Part of a small language model's weights: MLP 448 SwiGLU.
Each number is 128 + 32 x the weight over its row's rms, rounded and kept within 0 to 255. Layers, rows and columns count from 0. Numbers have three digits each. The size before them is the row's rms in percent of the matrix's.

# layer 14 MLP down (transposed), 448x160, rms 0.0742, rows 380-406, columns 80-159
092:157113122119104114120163107120083166118100118142172124124131163140131119211082112126123146144116136063132159129121124139075160061094075138156060104119160123194124196129151136146115164127121076049127088155126135095164111156120091110141130149
103:136074140170136121092163158082075117140149103089152103091126153168193130115124123140142135106073162128160106095115103091093122130112196150078145120128087139146124160099065123140120176213104136121175125087139137108142124182113131108134163119
101:153098075104149110140159195111118130107061128163122118134123172145117105205122087133142125105209146096120149123111083102126112132184109159110127110090076129082105129142140137119122100121137154095125137103172187125133165108112083134133128054
095:109101120159097116118069179092107151119142097138164176160152130119115107143139170160117106135038144098069061145131124149146139108136134084133085143124175088104213178159090169180144065147095082124088108195096136118134146099086136137127114163
101:117123100186149073149103180114110174088121102109152127183185083107127151093130131130135135083103088098166208152098160172119120074116143129123194178128136138142144071065157165124182128136117070151119169131136114131127076132086150098104109128
101:103128135097164128138198117144103181097148145112130124150079146114116138058148168120076161091124120142113162086119146155171079132133097129117066148125195124096094095147135088127074172104116092101160127109176112167126083121155107096111086135
095:059123186113108133070153147097112114166144126109174087078105143116117159068164115145063092153143186143111151138116139084146080095091180088074110157129106093142107116158160120138148152155113161051165146152149147096148150145089178089090108155
093:136070100147163094111087216130154138164169181109134115164074147158119134165087123141075074154065137080159110160106122069163081118144114110070133176167110110091110137136082129086155165045174160152132123092178090124117075092098165095139128125
100:079166108158124159000134146144163146109108131185149148131065112131129141157139140069113114153110087174102178125142163143149155143133169129167193121143172133113163130129112185097123079077132090121129146165170149162120147141165075130076129085
099:182089124154163190108128106074177115156200124110098145165123124127098175124053073109130110133150116159114125138111154145111101130109100137130128123133101121152107099129065120107100093153126200152100153128136079103023145161130143102117117146
094:095155156131072098147148146115119092127134136166149165101128126161161085139143124140153162142149092141151120197092157159129148151075108112129147101170094121157153146155118150092113154206150158098149170105118123088080064140119182133114140130
099:104133057155162116192150188119136140129128091105143179092119080054078114100092156114052114111177141088046137132144087107128063192058115130088098138110191106157120153132131085169122120070149112080101124153138141144160124133104136099138128151
099:169088117088133134076136165113132141071099044139120102124081121081131099083137146142107129151100126177156097099118112051155187136068179132105181142119201135136159111118137155056125074156131098135113170148106099053146108142149109101145110167
099:123112123128139065123170095118049128106104154133103136088145203089136114187160138178139118128147098173136098107121210133119140142142077178132173110141086108130176164112159120134107176154140122191127140124133124156116182133136146156093101140
106:118141126090095161131158087162130141142187061104123098163108130127084157163159167133124156118167130127053154084102148160082169149125129114164116149095084131103165107169139146124189089150139134151149180141107121151119157053129102146160141164
100:109140140139129182110114118173110109098144102137087145118174126127111146114220110112115137103166086085139180141101105191150070123129133098186155046119089099108125166091129128108189135108146061166149091120122051106155131177198147139156148130
097:111155081168121164109164101141051124126097081081098116136226193093148134126119061135147081197177119081120147129131188151160125166109092123152114168148127149104095151067175141174132108115125122144105113151118155132086086166150073143102123146
089:046098189166123163113118089197120100098106099145131148120162135133112096100177119150161133098096196104069140101138112067127133158141145142074105083141137117147178140166119135087154110111119085145130144098082116117159127175126126129114105135
099:160175134113090146167090153151110128142094171167142101161093130096121103118086116170156110117095086079104150140174056141116157110132107180109139203123159177123056086178129122131138104153107101186158165105113077140131091122105190111123112111
106:162116102078066109125114118167140163076085143068088156129154205138111126115128159142125061146210134103127145111100170147112094188143127089128113112150180134103176090146154079169116131158173082174141108143098082088135116163146142092142112124
102:158196090092127163138120121144187186124106134119112115162146081160127118111175129159130119073181133149063148139146141134182125154106060112110142119131168104167161074174096147173130113127129098156106191190084149125160154154159084114155164095
100:163144099147153118127153133119123124152095115078097140116110138100152119129136180180116196101168092107129057129114154152124109134075107104142124142102103100165161119150135153164139104066053155138164082164113147102142124071163112144137173108
096:083161096096145127169135110102061106174144141139090078123121108077126106109097164101094126085159055129125131117125135146170103147093199113134107148175151108115157101088150122156091083184116170115127142105156112150181106148167165085105120175
099:144141150130099153103100091176077133152096152116165113140105154155114139072121104099098160133127164184158178197164111095118108092164125131140181109111139134083004092100163105105142106082146152133110105190105173089110081150085119140137136123
098:122182147134145145090128161152162149090141079120085117098157179159171136143139156179107188129071080120142122159105110123162150161157163166107128149115074198138132136117158121150112121147052107121033105081112118088124058111108097112197146126
100:181123213144148171149133091085087094135120161139133149130182146137128128175149119081088108099149080096074177114176126198146148152113141084099147101150108109135108137139159166137144133137130085145141116138102129096155088170105161140147111169
103:175105142132141111078153119145112084103130127063111097055061146127100133055087100113132136111136058124156069133118152155104090131113129073110186162135077097125142141089136128101109090161159138188141103121140147109121147043108051081141091129
# layer 14 MLP gate, 448x160, rms 0.0859, rows 381-407, columns 80-159
103:136143121112165170107159106147081132140155123161176112139155090096135145141076076172097088145135065055093103163191133135146106078143156180154159168090108182152048145176115141132085144128124163095096156158142092196135090112166152097135119139
095:072048204124155152164173109120143085162081141127127185170126083138048135179152117120113088123159072148120122110166082191122140117077129110114094129098144070189089142132093151088094179136194155128090116137128106136138119128151111112108157165
102:181192148080143098169124108111095099159131159121108132168166127099127079121094152118187111092151138192098075130107223153148125104136099127146148176116081134104072151104162178200086121130156105164081188134159127107142151140122160104126145121
105:146140074020126105141161190152110111197103122170175153053123124111103134112084118164133118144159071157170138138147081083095129149132143134122124115136131180124102123117088136054173151113122132109118176133141121134072180091175148114078124089
095:075127083145162125129109181166128076107136074102155161077123178065150158134108134126089115098167123082114177065132127174173126103150078126117124129151100136135110150154137147088128112105122160098140094127171080118112174099207118181151097099
108:157065090122119146119092148143144154117100109158126149110114091133103100184100130123059191136068100087092148074123111121143183098162103092158153117113104167150101104120122158091113098139107190101162145217117131126151145136129146159126051187
089:132112092135106077147167171107072120133184120083149096130117137093066122176126157156129177159171134137097154162109131114137106149165104120139116200114127117065099086178094149092150169109138162187140119141092152076091134130133166166132145208
098:066160110138151109166093107145102115167038088123085105068152099103119153218122103150136128175098121150172113123157101121142129060159105125120139172103180074125079096120198109173155121121157151188134165111138117132162101126171125106104110110
102:119100143156101153099173148137122146099121117095155064095147159105150167137159107092118122135169155157147095150109147101082158131118143103161144106121168154182180102146202133134151192131118109101081147118110095128102176156178177144135137092
091:094155124108098021131103113122146114115068138085161133144066139145150117154145102037132151176141102172140116202100130068128127132158173153137099142157108112142103070148121120116124130166122139125149133152120131107117117147073140095096085139
104:115077108123116164121140112152174181123093129127155177140141098154126076174137092182128191087124150126120141107208115164128078104129115087087141144080226151107067116122170112144132116135142119074142152123162110147171097155146140121098128124
098:113067144139088128122118132118156174135108209168112113113113143138138188102089083143118103117123084157167126057156135131096123078119132069079134170184134097172193130125121169130139180110107092134148156141092108170153122102129116119110144117
096:121147113111146098080137120122084077170134173089158150128108198093091140125148115156177135094101081162109084129062162111081171130106129180156176115088123142169142155158157148126118109160124087123124096124147138118181157151128135180135076093
107:155141166115173109103134132184098133134117110162087113161132130082135086106168151113160124100224107117137145108065133138167124109132116152100115129142108114111162141136117125164138131104150168113092184186088069188196165067104149127177070113
099:091116154132118099097126109142138107101120148136135108093146124123193141184148098130153130053132139105142076150147118125128168150104134149114053164136108125107198164194149139171129114202087130121033124155080112143117152077066104128102102166
100:134138078154169099154132132177098095097047139106078112191165133122090160093126110113152118119159125179109122146062142169156115158148091152133188165125150125110115189157143166118161157123088089130164111116092187112103127153082052121089116126
089:090138148125182130121147137178143111106073154146088144121147122094165157177101091092105116146103117194138105147147136169077087128114005106195139117113146084111121080113140137104126091146133155170144106111114158083108124087124135179120119126
096:121139106109062127151187145126089164133185037075068149106139141111119189132117150111135117137208128119115116108145150118135118102118135135129150157100173129160097135114163067194139168179141117100138150111140121098145104130147084147132170118
102:093120184140160139102135114139153154106134085131083086140149140110162149166193107157096185133149076150120083190156119087112130107141139121145131145143120077197086150166113120090163117219167091131085124150180092149134140114097100073146099059
108:110156094111124150043170123108190163138134112112170158151127101114152140137162097116147077073221104102141107145130184050116131120126151115122125180131157172098187183143157074157096119167123107152078147131109070130175127082180108115120133134
111:084196106105112085122206130136103070073104110170092150120136167149127128157098134120150227165103080159077132130105168158112180138145109132122104105111100116164115134098105104149174156181093152132119182146075089145108191127172175201140144092
099:145102113092095103182165140138130174160112131165084133142138130087132147116121129077109118071093098154108077173129133132117163085088138135132162103103093161114164147151131129068116152117154107158156158192123189118160155157101104164092145098
100:102156126145155070086127137196094085142135041152173173144126178099164097128151168124110141116115149128084105088105151109135107119131107066157186122079184122126115113145146137130090102125130100133145126125126091093102181175181107148180149148
094:105153110194114129128153149160179102184096090134113122110120118047175159153116149222140160155157126151165098092149142124133117143091100098153084158110128115113165145078148127131114070100138100119117186095077200101131112169076159100095173128
093:154100180141095156123098119172108089101214132145180119078156129162087173119144095111100107062141101114101156151130164165096165125058123074123135090166142156160157089128099184142103130159125113096070110094133101102153126043116130121162121145
101:127119128084120117132104138160126120096143127089115156117061152124143162116090121135123089170147118108118152143149168143129149131084107083115125136106129175111113112170085166096181149146134148161138127156128081146142124080161074095113128126
092:080137122173176105139145108120201122141126174088138110103138105168107112170121105142113100057113141086167144161164085157088104185127123082116097129197103162152169144117163155093146105074064105170105130178136148129134120103187129134158128110
# layer 14 MLP up, 448x160, rms 0.0797, rows 381-407, columns 80-159
104:104103121095124092127205163116084078147095071086145139123103083100133185090162064140104152144182090109085143138134158138155103160089106131109085130064160148137095179127074084084143122099106176140067086081094168155141127083111126124113181122
099:164103145126183115138126163095127188127106112160161074125146070128148146054141119125114139173063125138168143104160085125132173103092095129123115121109096116119131098132141151141108169085168136121115098059068151074127120111104146208098158159
098:106075092191094160130078066139141133083082091096126140125106152196126113146111140129105089110110167067157074036080109081127133143102162107144128219132135166116124185168105167128132138144107113155098171186126135097074129063183166139157091122
099:152163095158112131115158106111108187096160168069156109130110117157110142105147107211119106181094098112133167125099102124171218131101116127135088192133107097124162111100116195122096199142135174143161127119093118054116109104122107162112155114
099:108177125101153089156116089106091134201104154110141128079139059201145098111168114134163090111131088123132116122097094119124118116116184122108146129099113133174169057093120162120096116123183110139114191158087183108105098111131158161080114089
099:088099159099158074143099138128083032120132107137086104141168199124132220109132097137134101069150071119170116120160113131113129140142098166173080088109058046103134050135139168134126113124089119122114088098211163168168138087121120124105109084
095:119180085125138095105117147138090111119147114109099130121106121124085072138152134112082147140112106157192102147124171090087131082128122115091143171156121137113065078232066179169135138120129104063139116186098129088142130113057104154145153148
095:152161118113163099079134162150105139123113083163138104158106137096117148055134178108156104088109160220104139140168086116120164143076161086172122133119105160136133098148084143073104142123134142146164158140110114160143123228204039106122109112
102:133115046133118153116192057187121092111153173110088207101166139139142134120135088163124128145163118156144115101127107169125109088149149156114171080069125159146103134098129118160156195129081088108130077107161090109116153148154133174111119078
095:079131079116126137128074035130165099136077143145119103136161165127093103119148176132063180159152137127100163096098100091101141130169113106102199157117144128105124103092084120181089127096142125112129060144088110145124118092142115160181180084
102:160146148127168131133132093089170155158151162171103067120136125157116138124176187130094096168110169163080151130127166113120148179194100168185117120131115178144142129062138158105145159134131111180094090084102154099093088159146118165141113101
097:055179101145213168122158163127096088143113083102113124091159136138188156132185125105143192055158170169111119122157161109130130122077117151158135149159175136092119126121137089136146070123149138103124157144156194173110095164072052137120096150
101:107132126117132119112091127178154163145114094195109088082128120152151150121145125103142128158136122172115121108144136101204077108156198109093101149167152125095171104139099069100175144104128153088084160161116099180165102145103094080140180126
104:134072149150132126126197054105086055150118103074071132105090079121122075100088171093094106113106073148086129139134112095115131116138084104143139113126157134147136180168139116109165084092110128180194181162162136177161110103127157079079095127
100:140162117180165106165089109129065081147092128090167105147104095164136162172095092121111112113076165088163095149124150135110143136126116130079091174121133195089099129176135173161099085176126125095151097143089163150041143129086142170084088170
099:143154112148174163167119118126155076078110102195117121064118107123100091121146112090150112055163111170086133101126183127156062070111113129120128048164130128065145120182138102112106136136102090102182102118133132109128145078135127089160125105
087:110069151124127095151151104094149124167117162133098119054132140105095123138137116077112168071122081180124185104121095200136142175072129165109122125080119151126078133136125090128138094096087115137083162090129148136107152074181115179164127155
097:158120120154140126112089155130114110138116127159132115090138151114098106142178123112150138130091092078114113122099094100147118160196134083104070176152087176109157173175091171152138089088131153150184165136084088143162087134158171162149183072
105:059096096127120095129133093149096186104128083089128047114147145142120165102155153235107172124120141222166156210153117133135090091140161168097127133131126123144138139117139111074095118120124121140181131094143129147122104203145151117146084108
097:151086142124067160158107151115062108108103090136121093051140152112027142105142135119153153196127102161112121079145077143100108089120154073117186129094118046142120068132122136115146085150172121154131144115118159124113118170155105061141094125
099:144133152168171134135146084111146107159147168103111202173088177162070093143086107159141104146158114124137122165150108086110108126101147155109137125112195155095167116186123115135090138109121110116148083132162161130151127144097108117139143124
095:096086119184090106075119141157141044167184120115142140114133157072132176118072113159132099140169133081108115086141135104099105088127067141122141075171160165114139129145101120128119179082132130130128177162093119192116125115120087106172146137
100:134156107087122129107124096131143111089129097206177119099076074105148136153132149153109173108109106105147119074183164172141128149163120050158163094114170121104098151156134110176120134107115114069100141105109079098139155140116184105182129088
097:202163110143102131107156171135146104148181090131063092140079109167185100110156144142210133077150146176138150076117100161105077086175112125124125143109159152103099124113159075128180057105143076133131135085077124132156111125108138117098160084
102:057190130093109093123091044175117071105060159099085069134131090111114184078092107158151107161117128159084098107192081149100144157132127157141121152151140162127177103139072143139111137141118130158124102150149138148187168098128168148139172093
100:140095137171160171160087098146106104104214073161129120108089099099145092097160112121096037134126158174127180104136090156107144095128069146164165168140157115150161100123143180107153105115139186084092110115106091165100125121082140127143111140
095:123164123147153146124123144068168138198162144169132116119103146172174102106121108163167153102100109176155121125145107146094133099149101112132110085087166132139141129127102077157159081114122147145119128180161143094175150103111129082150133097